{"n_layer": 17, "d_model": 64, "n_head": 3, "n_kv_head": 3, "head_dim": 32, "d_mlp": 256, "vocab_size": 1024, "activation": "gelu", "norm": "layernorm", "norm_place": "pre", "norm_eps": 1e-05, "positions": "alibi", "qk_norm": false, "attn_scale": 0.177, "bias": "all", "tie_embeddings": true, "parallel_block": false, "extras": ["capped logits"], "init": "uniform", "init_std_qkv": 0.0741, "init_std_o": 0.0, "init_std_up": 0.0741, "init_std_down": 0.0, "optimizer": "muon_variant", "lr": 0.00333, "lr_mult_down": 2.0, "beta1": 0.93, "lr_head": 0.00984, "grad_clip": 0.5, "warmup_steps": 200, "schedule": "wsd", "decay_fraction": 1.0, "decay_shape": "linear", "final_lr_fraction": 0.0, "batch_tokens": 8192, "seq_len": 2048, "doc_mask": true, "train_tokens": 90830000, "steps": 11088, "dataset": "wikipedia_en"}
Each number is 128 + 32 x the weight over its row's rms, rounded and kept within 0 to 255. Layers, rows and columns count from 0. Numbers have three digits each. The size before them is the row's rms in percent of the matrix's.

# up: layer 6 MLP up, 256x64, rms 0.135, rows 20-119, columns 0-63
# down: layer 6 MLP down (transposed), 256x64, rms 0.101, rows 20-119, columns 0-63
up20 111:098108157116126146097138137157153145117098108124106147075082095075159107113135115118052199122167140080181092099095158091116150109131119123103084128149096147052108136148105114160144082057082110
down20 106:093114162108084031083137075125138124174134089114136148104155145084149101168147144131128108135109157130137154128129126151140124176127057213127130127143126090130103067162114210118106125152135172
up21 115:151114221134150118126158137118108168153085086184127170140114129082089169166095120161142160092058162120156161092123109094147117078146158172113173128090120136138113156167161068110102091097119127
down21 127:135068163139175107186128102139107165111094200128142179102109081143093187149094139081072130124087154075174129139132133088125112154125109159076112175136173131142089121144144126137073098123175124
up22 088:105114151128140119122094107148118067115178189094150136088136157136111197124086119084112151068114125126102088130124152078137113136120136151146145146218104152098111131157050147113151139184057138
down22 089:136184098076165131056133137117173111148096154177129080094098152161083116151132069090103134098156110092156122143174060119096136163134148093158121182081100165161154162114115166106098102146131148
up23 099:118149148080154175171164169099129071079125183146110138166114104121162143125087079163124182144117052104123075084127075131189115165143150087138171158112125100136144110115149126102082118165126160
down23 091:129107090124152089124173094103176173160178086170193106133103096133172146123155166077120104122124081140128168148204172101099142157139124094149148134089094169123095080119180141115081100137092125
up24 104:125111091101096165109133100102074117142182102050134168179182133136070158149115091172138183078103129113085171144100091092139103117140145159151093145095123047120135131125088114153162111120117147
down24 101:160131125146091104104088115092120112108124124143168160114131144170117131093101124122060178044131215173125144114170122079130170121145126161178123183126104130163100082151133147092146112064171125
up25 111:119104175159165169123076162090126119132138168107084107198142109141110090123078134119144174170137184101085095131120146141091119074173144168125120174089134137100124147106091087125173157055112172
down25 118:160137147114150190176130147151048118099121113104128133138126048128111119068083142161134172128131132180046103147186169134098131119139139087122142081109089163150112107103174088133105170115126154
up26 083:115107117076212166140137166130075151149123122135094170078099086122171115129106080093136139128128139131096149159136143069183112103055108102115117177121109153145165118145161094128074138135165060
down26 100:085155135117096085113127136159157102149147152112143098153112097172163207100149153113192131100164107033119154129073097170151100095166106111099089121109115160187146121094130155139078144162110117
up27 087:148080112140207109135123139102137116130162116099057131067111118133096114108096069060121121140130166123134092139114104084116129170132132089131091089088146188074155134125086168104128062118115178
down27 093:139167102138085084102155160102116137119083092147158180172135110131103148090154123138120133076153129102130149138043116164156139151139101126119132114094137132150229093125089198131051138124161113
up28 100:135101160140168118160163098072186122112173173171136094146152092147190122108150188170148130113126149134132066098066141127157138071108129146116125172171105160096165122153145161200138115091145146
down28 096:060112140158114138151095138176118082170128099138141070160105111147126134131123158089108099165148173106056165157194150084088154110043125150114159152108119133133164107110131118143085100181138175
up29 103:090171145096154135114117149147127063117132174176132155130198141159184130203058159108101128101131161109158150049148176120145128129107113167193165129128094148158112166095123160135106133138118123
down29 097:094093080121110152134110143181162171107122067140132083077160091116117119123151143088163167161062110137097161130149103116078099118178127106108140173154108128164146140112138151088190163217119140
up30 090:181140126120072100122121175110113166096115136121144142140072137103104112193171098119118136123110213149130167126187127097185086126157166065159099154097125092108167155118122094146136100089103072
down30 092:132098143114147097153173122112166159133136161176140089144112150111123126204119067142145127059111108068102119128181139164105130140179062131082162130170157150151097113087160088077113104133186126
up31 109:115124195151145122175135121130110142100110149153160111148137112104165130080106194119190091129133136084189143170116114123139103110122113237154123149118160116138114154088150130144169177121100210
down31 106:148151086147135158120108188179112101112114133106201097128084125108153112181146148139099042101112097112178134161159128116148107087082064194140167170123112091139124098101123177143137122128118171
up32 093:192147137083091132157156142101159132099113122145109144099122144128183104148152092120183175145104117133121169128123081140143053186167157127135139130111132096153108203188160097117111211154166121
down32 093:140099143184085111113145147083124104123122120192146106117111128169155175180155133121130111146174071130110082139161113196051128093166126111124134165150077148125161134084120070147062176132125140
up33 083:116143140116137139093128135116103131151107144119108141064157080056108140110081092135167102082127073121160074075111129057091081115077125140110149086118130201128158104115168118114178095094130169
down33 092:115159073124050104197142128109119119176124171092155121183131108129114093134144193154138125145129131059091147141105158083139136128151149177037142078140154112116161111134101129136097134080140155
up34 088:109120122157122116058086146153166141137152134148085114123159094158141203129111093116158178122107109140138136120114065141070136114134175168106052138051111126102125111169110098166189096167099121
down34 103:142132128067157179225112159118165116115136147157174081149091100079135095139118150188135061114144134114095091100116145162141084136082126113123122110139118164146153115094183110145115173076168102
up35 117:151077153104153212084130162140115088057154124104118123180132128194131106129135138155138168134126173148087086147132150146150077119135148093113150121041147154104139158135161089132157166064118134
down35 113:106108117125162137152103164122110121173106127079122082131083141155117147128130102120085071214135144124142125160160052206125143099172125087189122157111129086191098113122143164130125102082165113
up36 119:161110176118158139150072114061122070135126140148113115199110140113191140080150150120118108081111160113077140165144053086101090095088118158119135146195158084138165120139122112117158105145138095
down36 123:102122183165129149106119108107191189041132092138123138143094176151168106129145090193088097122175144147121094188136134139124141158130121139115129083149095129140043142137085161113151135100101090
up37 109:169156118130143062117181151114130146179142188136076083058146122065121168133128121087141140088104154172169170093116127077096118143100085166139135118141123118167126164157139177167172109162148138
down37 113:140106123109195170179093160149102173114171139139132134145100144098086129150078131086137085136106113113135107160089174140080112157122130079099147164111195135030143173139142083123113143146076131
up38 084:143145118160095172102141168134159120132109156105168176161120140087132144124186110120124134127109095091155074136119129118144113122049152099102102180077194105096154214178104140109078171105130104
down38 087:049170170143150135114139137178173098117085141113147153156130189113100131117126128100063033135162153101129107119137169118127125105113147149120162131163031117124119141138104161097111085153134171
up39 103:138149189090140162153058129159068135137094128181148214170106148111137129131131107138086167135129182133101189096163125130181147125118163148155122105134105136123160135108172071109120179073114145
down39 116:087097108146121137132121094139111079185133158200126107114099042116090147122149148169118121112094195137139117084125118145090166119088122128133132192075122168138183113078123153126148053134149144
up40 109:091108120169141110144141152063181149182113128101120097131167074073168149107083068138160110130084113107150085098123192096161105169083114113085162153102155129113163145151153128171089092160097126
down40 105:086154131167109133124138118090174086088175077179112129083180079171130130100133133150133089138089155094101156128180108143110201159139151071131137144153109076163145095149165066096122133132083142
up41 093:159144150135192145127132155106123063153186127103118150087101077104099139139174110145092174170122122073141150104192129176099141103152152106160145157164103081111140167104115089192168095161086131
down41 097:197157106067092172084086115122117128131084178131152195128168109110129113115117149124150130132130085084149072145091114142156143150093098146104079139149172128184149179069115150106138109117181175
up42 117:152106114121153145081134197085112128197102190148136160120137129100191120125120129188146132099164106122160135114144161100107106120040204122156098100106144159120133127141170086121082079118133164
down42 105:156135166091143114120097120153164135166138128162203129120068095103146144087156155111179120108161055155120142115121109120146075066138119110124143079185103077091112146159124126110161193119140192
up43 100:149124145147091073063067130131147047122141150094120100120114096094101132124143104113149120140080130094178161068160086135130111087093168138111128158126088107083104144155067146165164136108059116
down43 109:059173093086165189151143102100124126095122104131133151083099106143097093171105148142109219133128158119096099084112163096136119132086108127147123131105100210147188087116135092120147168167141129
up44 107:146185170141189146143094179069152154192152074095113108120172112134117138121126094142064156146124141118171192195107137133149146134120153099135149096105122117146182104132185104135159155076097131
down44 108:165126075185117087129125063182140099083137179141128091112091137085139125128135111084104176102150113145170155179173053089124161156096078131083102160168135118113092158151131131097110139149172131
up45 094:137099096112090115149102176158078155139161119090094159071178098126129124151128156114131192114135141163105133111114077090116100098113145113065182161189116148077084161159095144090103095173176136
down45 100:080208079174137134114114101046083143150139074131147138119121108135152059145116096109173098096080129192187079150133167115085134127134114175147115150118122099112137137163135167149125135163134157
up46 087:140115135163144085170197109139143141167120138158123163148197128183088156109129169119117128117125139148166154138133140108168090105118154142205122152090113059163101134122081157149123053175137187
down46 076:172127130085135115083165141130130135145100118075133090154082121108081123148119148146189157151141125093108156081051138173197105157127175096123133114138223135123182161113075142142105120112117105
up47 125:150179149150117093090138135152159123151154123194159167144137181134184168139113136145162163147157169117145137160108175115162134199170193144124161149179153161167126164141110157132103183179159164
down47 091:100098068184207158140105160180089146159106134119111115106114086119106163081159115095133124133109047147120154136169159139118165107152127107127129201125069111139114109194164133148130128146072127
up48 100:198084129149068145061164138089098081135164144123087127157098083148152109091098104156157080115111177128141150112110117142063120110111183135080122085108158099153147192103107119148152122142096088
down48 115:131068058142163111120177157117093064120099112124160109103091144136120140087109147153142152157138103148101145126152182166101140118089077133089066148131171163174171183143146108109141074183133090
up49 121:126124120117161095149123171148121072134091073179137114220201096135136085117102160083135198121147131105125163091159150110148112126085151175105165122110155080113117125093173107097125158130103171
down49 117:161098188111133118148108141118147083138141169133142088159135140119106152160069123074145121189094115101139176112122096130131081101155090204109163062153147098106128145129203153099104148098153188
up50 107:152155143143167126169136145151147112202127185197190159179116137117151158100158099126128091152222145142159139168119142114132136140146190130100132155182145164072116114123151104148116080165135130
down50 096:085118157114175145083073123162143191067156087111060165111155121164143089174106177111131129113110079101122129136139103130103189097117117121127135132114125137172142136161163184064170118156075118
up51 125:069175112139131193122155137163108120206085102097136151146163101153186105097116153156146185174133146153139124112174096166092152111160133117155174169123129134136122120135104178139182154207115117
down51 097:119068103108129083148118163099103192162189141126131122162099130083107156149133139079168159111116046145171159117149074087108125088152150116103128139186094059128116099133162119174149151118086121
up52 097:168123103104128220160150120144097099131159145094102123114166100092152168120121177105121117076155086163171090150107123115122102138224152136183134163122147134104200091150117174114158145125107149
down52 098:116179138156176156131177138081180149107150085131120133122139105066091155147139120130051172063156139122137113135137147091095106159108157141196099174109129168185076123109156135100119133140156070
up53 083:136100180115105139190130125146156133159185130172125120179134141088110095180084150151125158152140154129127082118148146128152125200090160127173122107104074121170154164064153139168192151158146182
down53 090:122094158085064141091109129145166105143182156103076082150080091135126143147048101099162125148161141076126143130087119092198114158154112105112151155155104147183145113086182148093132141155130094
up54 112:148098130172104136160155155126159163122177089121167131175085138145202111078131156141119156126093184087167194078124095152130124107133183128129098193104141095137163140125089089154143174147085152
down54 116:169136132106186157112139151185103104114118074140166129114140068092124099202143166120131123145116085150149131118128084113175032104163120145133129194144150120094106139174067133129112119109136181
up55 082:115170173113075216132128168105111123142201118131091116092064138132133105091160093099144151106126154136192178129129076135175147091151094129108131160145119166143152169169165079157106111132158120
down55 084:163137115089065146085153110140094068123123151148190157117139168139117144143084112175193158123114120120148113111088183182143139077098143116107092117189159168110102115095113086088117136108151060
up56 088:135154103149131149139086166065096125165156115102161191138086101121148125132136055080080129133187111190101137143118106125123119165098154118168098110096068172102130132202091123184126163127120137
down56 087:194128149142101134099082154129092126134090098109167121165116151100120089082105168115147119116152052109130146158105129120165082156196113071093089109134176169100143176158148114135164210127117141
up57 123:068095121117131115089093119145070145126140127104066135140078124091107124080140112143111208205124139114160139072094091120056112073096143124152065127098175130143148119137136128122154127140092091
down57 106:086137197136091149148141149142120196145116104141149097139100082103066181139126147060104112150083109102116170079128111150135125116122157033170102135122108081121157156119175146123150159171149145
up58 113:117126162148129081079114124142105168173151137158100084101171112125129101112198135123159146144109124085162196112105124148127119149170149149100143143159115112161197203088110156135159126207148072
down58 096:145120143161170169117143123135129115159173136130113208144096085098095084132160169104135112087221102122096118099110167142126108115141109053090172102166116056176110146129123135137125174128090125
up59 083:131122137171145092124110131137142038149169128120138139061113110104071108071075116121150146074089117080059139104104145112093103124085127098147114139183111090153090169136178096117122143128124070
down59 092:146148154115075154098132092103129140191115110142213092156092175113158122136131147120135145163150151092144118162125092152146078106150172104144080095141149127049134152055154137175091155070132126
up60 118:130120048102116150223134185197106103117099117130113152137128064111098111146079105121141150187126119120179135125126111177169070154104128159079098092102092110098141140138164123110133165121153145
down60 124:130108123151121086120108114162156092128126176178128133114139196104197088106125052128193087131153121134153148129117157166102088187157122126050134108115105135096092116166112165097137107165130186
up61 083:070121118119154138106156152130120109130141119171089189093138127152121123090106172082132129124121170092152054093116077086137091137105151050093102142169099140067156102123208110098135148135143090
down61 089:114166167119136123061076118137083113102129188085197103128116134132106134157089122144181169094189118139141135152090187115164080141157113112102131138146136186129058158155084080133108138138117093
up62 124:102165123158145140140137132172175139083157147116137183140111101078131103115100144135159111106146162161195147141196161083101085154123192129155115112062147203117137161141163155107117124115203128
down62 128:172157116146117149084184115064116161144144119108097100174160133090135117156156117103108146137079080134182081104119135178136150108195105102184165098150141147130129094152051096146141142166075103
up63 099:187132179149175119167152170143145089096147124110150150174093136119120203161161132136132108134102128130105176159092125096110127122089142126181110135136082108168207169108127102213150162165158124
down63 104:102094090118112132167131155107182125151158105085069107149113147140126085089137053156103141118130201126188108137114188146136115165174097119134092110181131099132142093058110139116150173175160139
up64 083:156099169143090063097100166125086103160176126097088114098140086176109112066132143072114109161148123087141124157080171114100084111088142100089133086126072123135105172147155120103136087082081141
down64 081:170063101141142133156114091142139064154163128109178089137117138146125118166160124137036143111078112188139152122145131131163171104150095124110078152116080101153113181081160131142106130174125063
up65 096:149135131143106134168118110135136106130185158178094123134143134173144195106154146093152142125174151137168151184174166135182118161182141164160180153184092095123165153123148182178147158162149180
down65 079:175151080177113172120125137118168121145083142135082154151070121102170160139104145130093137145095142089160119081091177086157149167108135082082107170117171172160112185160131096074105121131139070
up66 077:136116061106137145094121212137118101115163116107064162151122086199153099143156155172156136093124137100133186106174122135169102072089084151133137093113130138156093173097140138134143086075115103
down66 096:081131094048098151083083144081070164157121170113157107085115102181141123171117167158101179166099098104146141159181155108137124129184096114118144154146119124156126143098091179094150105121175118
up67 122:151118094119102116105104115132146099131144091111126136166094160162107111104157077141143183135090189134203131130064111126113063151079183199119152076125207119108163112158151111141129143144151110
down67 113:125084116084173115152141144154126168204075104119140147163093134129096160168115114080112115117120067147127083126098165145107127165162125138163163177054135099124144183089157103148124065181110120
up68 079:190144194102109155134113130148165156194202170121131127183140104116138084168103177083152161144145132159130137166124079139181110156082161119158113118168150089144124109094141124134141103113204145
down68 084:081176080145127151131114092130129113158100126115162167139086190170138145095108154132107137078108185094137121094091120153170152073132173140106079110161182155122137161150159163174095124112096047
up69 108:149126138131123220150107162094155088164159171101098111161146175148145066122137141134139155169194165153127132163117125093064090099140188143087168136094134118136181146125138134151191170135129113
down69 118:186141131136125126170173116108109104060168070115125176137097071157124085123182132156070142144135162123148138175144153076142091124143104135098113098049139174128166077095140111159094139154135159
up70 112:157116128072116133136122152108136122119137097115157144111145153146161081148116184160126139072088111137061145134093154101203141123066117106054155111161135142052175121160150145174143160182104105
down70 109:148019155086141119113102115159129148142125115158121097123181171117135127168146178135087096087140098154079146151199116097149141106082044139143116158154112123114155118142148172151091129154119172
up71 092:150125155166106108134122144160196132179050185121047123140105098136107106143106076148123104120153167133089099111123110109132069147102126096084093167151107135125132144175131166173147171104162187
down71 099:066130057164055116109224150087061070103178119139148138097191113173136125126124118108100129087159132155135125121133167127145173114124077135167132151128128169156136130096131113117139115143143100
up72 087:110127160124070122177091125095146078145142124051156126119089134111189148138123112092123123145152105079176119102101159140156079147136162072103140096099158144094164206206155123089144132113117123
down72 098:116116158133171166171088109185091090110105131151145127110118074094163152103178123118150130114115180101107140123142127151139096122070075047201084140148131138085162113153130163178147128073163132
up73 113:168135142085098131124088138185109188142158142148142201157170140130103101116095143159073133174091145090158114122067072123146087088074119140100143128080163138125182125136161145128117140178073112
down73 125:138140161111065124166135143146115135116115169132111124136135195167068096187110074171107149156136115159161112119048137130074092102070109134133145157161176136134150146177124158114122076090083091
up74 079:149111143123126145120106093093102131086143070104097086135097082119162181171110113085161121133133183176162143121126144103122201152132200178106154112095143145126183156152196186173149124138137122
down74 106:126133122118180074110170136145164090144125167154133156147100164125100053030112204114107154148107108133154130147102161135157136131110090075085114097109151119141048136133116163124114153129174097
up75 088:117119129174232127119163156142146112181122119116141153104132114112147125096170103111137137086085085158141063132145151147164077064164108050146120178157095146082106139152139131145140127086102092
down75 089:157136100077139123129121153097092097186078149116105174165093107150139140136114152124163127127090153105124170129095042107161143153089149167099078101133161102186123105154134173062106172103179162
up76 098:080105172103142174148114168071081132067117091086116160152091089160140102160073151116109151157088120148156071090069075131113132113075160105056109165118101117121150100130129129145135171135141123
down76 093:136145149126082176151142072119161053118144118096146155126110165092080171157061096115172157137146137095118090115151150197187123198171121141120149116076085149127095107129132145172097128129101143
up77 106:168164101156095142122115152107119112075147117070123144128137159141082161192104160073116119108124064118174202102116160079118085126097166186098119102132145124111065158138091129104153130152161079
down77 100:145110183183104120119106083137134158128144108180125130123154103122113098107125189034157145144043152152098129114189108116158077174134157132132120109060152098161117128105110157087177112145129136
up78 096:137173095169150120114101175113115077159149126073062132146110103132121101160152140078110157125118149109165125083159087136160152123163172054177126102137101169107105122167093126095156080060119082
down78 093:139099128070152125146074156123145095084130179170128065163094171179118098069100097155169138175089176099114165113129149093109181153065132141099142112136135143179105108065143140116121141119143161
up79 104:149156121130149082163119113176114120116130094119066116155119168124079133131070111116134203220097154096163115128144125101122138108106131120120062118161116195082140166124177100098140124083077155
down79 113:122124104086173146143150096127125153145089124129148165127128114090065138210160147134146133152204108167157047095112142114130107140093179034175173144148103171109128110132142109127138117103121109
up80 103:118117103182139104116096100081131154106143071080125083058108055143098062103152141094150123111122132147134103172093186141133070057110158120128083125077129128089130133172163119107145137098139132
down80 101:120075135077118190120186091194155121106149113153127116141140114123184098122120101174088140128095109137106140109152095164100225098150065102090127186096122134086099139123132136159163133160096138
up81 086:084121095118153132116114167075166143174111126093145113113093071097121181093082119103077095125075096101081096165096107086168128118154149032136094106117120112132108152149088082110137130153087151
down81 090:112115099148066063133130102206105119114135115157178164131152168147123104129147108131183166090157180168091166104130080078097123106121141184145178129103124111053116114184126119102127132170122114
up82 097:125164111113100189151152174099149154126057169165110072096131108077083123078109115120182138099102103094121158131147123158135046052088149135106105116133156121154159172169098128120158130125096127
down82 096:169073159080177140129178116107122117096052172176125096118151139170129116133099111113132104105098132090079134147154159114073151123160122100136160112174101171119133168167100198078088140165164141
up83 091:189108136153088117071156102119107090130103147062101167122153141065150144162119139095104111111085076173156097145161159105110113128147143142057077114103118102091072130135153183132148057125134114
down83 086:089093144095111176148072056127163112123157106151182160137132138126113101087081141157160135140176167063120106088084078111189138175112133183134118139123134152108125152166152113148162150089089174
up84 086:116068118147112108152120105134113090122128166103183141121091091200098145117144170065146146140084174128126160129187058154180135074167151170113155171167103148109119151097123111189135147155132145
down84 083:056147101177132079131172087076141120114180161111114071125081127140158171119125164174147160107093151100148146142069112144126171131123144165122131059118190108123125137167123120065144082151129094
up85 094:137159134118198171092112126110124134146179181155124182169147147105161148093139151061183170122151108171112128135180101120162131153162141087127099130170149118139094166096178087150122188134151189
down85 097:119107084162131126062145100085171105133121158176071183103106090089140095141092185112139143110158137127131166116151106127160165122109162113170116146134132173111127080043096062133126115083173140
up86 095:126181115190176123108155186149164133176141153090112194146148099103179099126144090099154166175116135115155170114126177205164124135161151135131093140143130130122094132184068165151110163155121145
down86 098:163070097110119141132099103084128046158142137133123140177094134129170207087135124167173166113208086168134118161165094130103109137135139115055117105117108114154158123091159146120162152156132101
up87 094:153181091151118154161156106098130141108135177153122146128166126144154071108171127125070129146102159096124196126092120123170182134143127164089080134143187146127179156191179166136090074125124085
down87 094:101146110104154157082123136120167075162081143079132072119126149145132138142103118226165085071136156176147066160099124147151128162100060068152140128132139157126095156128168152127153151094133111
up88 108:100122106101183099026124096113101124092117135104086111162130081131143047119119141069100126113112097141166108084114161105080092124117144089136102112073149134126055143136094093112172116113148121
down88 092:142093112101075166128162104060169118123134140115149130104126089157126181102118110168131112166127167131119107181049094130148121118113084148115174173224147119152160064120148165128116081112119113
up89 106:160103100128130076136055144145094130093114087126132108167146111188094143089155109117155157098128159088174069093140177132166141155100166124046133163144092084097142183163096128110084129144122102
down89 107:109165141188093118122097081157178095148143086141148110147138157116102162159104166133049137163159119102130160157123133150153103182094137184169149135110034109122129098113174106139086163087161128
up90 118:135183164111152089159089108195112105114140089177175157156098143113166126080106070134123141161106127146146103087117115148129071079163147191100175125142183071118130140106129124148129157161064113
down90 107:126101186135159170103071100199100154122076117106169094173083136141121113096119114067151190120117124103095105065161133119071109115152179115146131133124158133165128150095148179101128102154085166
up91 081:052158198100134129131138135130110144093085145122106134136144069126085126139112128176048127143090138198113107111089140098097150145133198107126107146075151104143143090137144079123111063102097157
down91 091:151127141038114143094132110173108126149091174092198130125136135100098110149146148134169145108123136133141138061097138150104039133186167108089153155080134123106134098087134140176172141126183141
up92 119:109141148098149121105101147096071156153100225130138132131125127083070162097105076090172148208094136116126100127130130072100116089119138124158157119199157112095171138139107156085134128107174139
down92 103:165175162118145086198125182114095153115143084092088093189107091100079138087146172079166100120168128127153178170175107171076125099110116125133087111114096149122147179152107142133135143146143092
up93 085:131155118153164165187138115199162104171199138168099120103186136179132084140126183188157140156085132121095118130140174084132116115171095134140132171134165173145142132150158128131095192152127105
down93 092:124202098092129122137150179115181129213076187119121120110108106140111153059100159192122113143125135078120120101125124087182114082152136130091105108124141172163131134137105069118088161147130097
up94 103:118115095166178145146086097094105096115149082134100154111150146129126103128112074148084136128079172200104148146116072144153070095125213157126099141177116179083106091159130111111120103138157083
down94 118:116118129200143141116106126150096126154120144141081096071094157137138092115143106076105127110162095183108129138183102113105206147172167095143099182139131133149144080124156163114147089045133181
up95 076:184158201070084148185091096139172105129130184095092096111128117115112122087148125101143092155116179146143167164145129064111130076118170122196123161124117094141123114137087154182092117111117126
down95 085:135116133125108055105176132091121155150123129170132173118096155172125116122158118169101088103141207096084085120102115179169145126114124101115090068147211140133098158112154140072183108097132127
up96 094:115104090139131098122158117134106113134149100092128124084143073122075144159089142110125156163070149152132099095122150131115108180159158091101123076084171100061117095077142194128165099094090054
down96 088:156141160081153123089129136105159136120090125131118108118044103139135158129109175053143151083209131095123161146105083162185173087125129104125098124133123105104161148127187153146183147068130106
up97 104:140160191181132128118142141130102088135186116119118199153176197095159138161120125119111177090123124154133111154121179142111135105161179159150171135108125122136194192131159102122073097172132169
down97 106:155157119214107088087133130114103099112166119115099113168133088111180081133186145105085145091128083171116165149132107117159128173167098146109177094099099184079106108077122114118133151158184147
up98 093:160079195165116098140092106146126137122130145115157100057170113139112104086158182144126173126103098106151171117103069100085081128107145204107178121118145121130183176112119147079143179124137143
down98 090:093096159176152096093123129133149150100149138124120132152173148120145156146190076073167106164115152141097107166098139098147157161105098087169189075177074117074125070139170126143100122089110170
up99 108:123137142162106097150167157122083124115140105108127143087082110115068165122107173134209118134120097188087117096108086093105159121120162142200075165149080121109152152168188163100088118118163142
down99 103:187159069148117130125130116153101183102173129145143125146166191111103142117166108071124102126139084182160127112154125125130063125171098178118148179145082053077119132075130077145119146127123113
up100 085:092178128156083203089168154161140135128137086185107133139125150178136123183078174174096170166132122143130138136183146169126113162108146142181096119095169180151129175147123130165169141169114114
down100 084:125165148162075150179141158178148129174138145082165037146151101142127162125064150095156167098130128144082136117040113113162096102149147109148137128105131097113068145078124151110147099156154130
up101 095:123119081126145135129163154144173138183167140111129092124134118178172103097100116144146099182143185166110087089106143136132069165105168126096161125153097188191201133163135139176145069149119125
down101 091:035137129154130149152162144179092136067165106178122179145130120133145099173176108126128096082120146109150138172124101131185149144112129154147111110154104102113062122175124148127135093137069051
up102 088:178131133153190102099092115156126148187144217113157163195156171165115092125092147189108173123120107128121185169143143116102138155143136172163143138084149129173094136154157166144160096140139134
down102 088:116101112131173144149185129136198120149116156085111149145077119123144111129074094165072112128113137099092096123123161182193127167109199119149106112089121194110094199130112103111134130129074152
up103 104:163078091161119200106148192127150129119141118089085177204135141135161139118067182165121141171196162104137140141154154101132095114122144140135126165176177189125123157153149106103157103146131133
down103 097:205121121123115135122114139190093144212101133121156121134158135143145127088156123056167119164120079105125092128163155113156122166105106126114152076084100042120095120161147108146115088160129186
up104 114:095128152135140148142111161183139156107084137114100105114133150101105094058063160171178150137122170137105126156064126154171103158150136121077151145091176179139099156067195144175134134120118164
down104 109:063113133100105169218119086122112150130162109121119105072131153122150131083163112109151213166148086164104125119146148130108142163139135087175146142141081059105112066116151131155162127174113135
up105 089:148126149056132116125135119185145111136182164117099143105170108093130108146150103122181109106150144072133122174067063084142166147120163067169084113075139130139114153129133127162167143053162140
down105 096:133129150173100192087132179114122140116084134112121128158082088127127215097106104149119106117094182112108143084084141098165116072128117211129123166164142143165081143158100123106116129158190133
up106 105:156080107062148104134152122081121117156104118158060177104070118110149092098164102123095164060106110119123114164146184131102092124108147141088093142108077144125173164124127092094152118190169099
down106 098:089175106122093140113123104169168156078175172110113143196116160117145141147119193140123110086126137120164079126080103074091114114181071089192163147118151131072163103118133109127115178113138106
up107 087:116135164058142105173131084121092123116129093139141122177167176131062110092085157112105167076145111141137098139175099076151110085164096183164133167162057154159111141089100145151140136142125162
down107 084:098119096127180149185075202119124177165090160116093135164125136143120181090131123176126081087126142119145158093164142131139132154170131134123112139122119190062133097063077125087098117158085126
up108 118:167156144144136139161135167169124159135098163117172136080115124159131142124124172116142116129088142120104123119067238141161140232111156137191123068144152157078142121104131135144117137125171121
down108 096:084146207153120095059155102131119184108164144129100166166140146112091123130171146107060188087104071170149122180167137131076099101131111115116152122110102114114153167153084155122158116130089116
up109 078:154151092087124123118163170214136106184131119132152114101182105131176116122125089087077128065089123129110178144046106119130132102097099116130121175083095163125138137191085096099139100123134126
down109 081:138142193070109117133111196124136087150124113139141132163089152115114112128143121137132153102132129075138107114091187118179067098151159126115099135228169210160130141096119124094083115125093123
up110 097:111157151146161087076105149128136151151096150085089125187072094099179113026120141133138065125105124135112083139090152113109056160128126092127138180148129066146136133159112145149099126152142160
down110 104:132108097126116110100111165145042116091098091158113129093125143111101106113126123214167152213158135140182161149155157167059105130056164129139114128111154181152131080133143129121109126105132110
up111 091:076125107133104153166096118151067065152169132132162201120110113201141084190135162122129154080114126090111165139144148105172111112130129109131100114138120153153146138117127173132083098068196085
down111 093:165152137107135134077132101100175126068143111135150036124134110093086079111110127140171170185135205116135166118118120143104134153106087111148132101096158139105151190142165091113178192120135109
up112 111:165098131129081141154169193112125127154105137113126105151172136137136089135113154167146126104123185168142169141127089087118122144171172170088120178173104102129116169112155093089160169159191216
down112 107:216108126157110162147098157117155095158174119080104128094129130109129137109124204129156118155100125085121113120074093158098100158097086091077121176114114108184138153123170171145178150064140116
up113 100:132135164144157130120102156085162129123107142088088153092093129133133186081093109110089144072132180121128152103175111142136087100056122186192143086107150103178083189148106095152161133151098115
down113 102:088148125089056171153140115127086197200149107142205129153178105147093105097114104069100147130132148144121114125114116127112145140114059107116144146082153154118150101170105159162126132187101086
up114 087:142123159146135094154105175194140121167092129088166132167100081133117153103152104131181161173085144091098162134155161159085136117109169116124149159141066139121128133179163176146192190105084095
down114 086:118071099066136118155164125104076104140139160152154147127159093148149129115133190190129111086175121069110138094058125121181069149134126170121127151120160090103096146131127161132142204104168110
up115 107:130155120071144110124115182093100088217200110092119155131125185192136131138192135143131221157149155181115166130138146140102147105092117119124101111156126128136182138152146126101155142118123148
down115 097:097096113153157173171135165155092134153141139105113128043141117157125120104104094135077126122144081150176064129137176107148192171121115150140142175114099143179111101104130180119138061166071140
up116 112:202159089092171203086120145101103128099116100086141175147095080135136107102113127114149089173126045157118100116093134099159145157107141144144062095129134084100131119126187137143106150085109155
down116 115:186087165071176085129121129069088147101126130192193060125150119130084118136183180061135115163159081113103107155134153110133155118147114139131120138100096166147145125080109086149132151112147147
up117 126:178132120110186112172146159132121145173165159139169168152198149164101158173162137130168170183134178129154150143122129152103131165157157149169165164134154148133160104146150176172122165186176165
down117 089:077153139116164164172141131108133110037150118121096133122073085146160095086151147134114111043170163120131109138110169139159164110158195148147119157087092127114141176063119140138126143168089127
up118 106:175115172117105111140153186109094181125113137182169151146097063093078105191123196134101128137124146159116125126138071106056092123095132123208121118124131146126172129184145141133144104099118125
down118 096:097115075186077166147132088134129098157147107139122131108118105134127117085101127199156109095173180131110153106157176125123152078097136114139193087140135112159137036155164110145081092124179147
up119 112:170148150107131150193052137167130120134151212173101147124103152130172102068091156156127147125123161059157194123100104087076173126115167161163136104104105125136115125113123151147118170140119107
down119 126:133143188114154152156081135113098020147181116079120100133114160177150121083074160160166138118161094108146133158110089114174186108143129132119121078146091113107110170102111165149101148139085127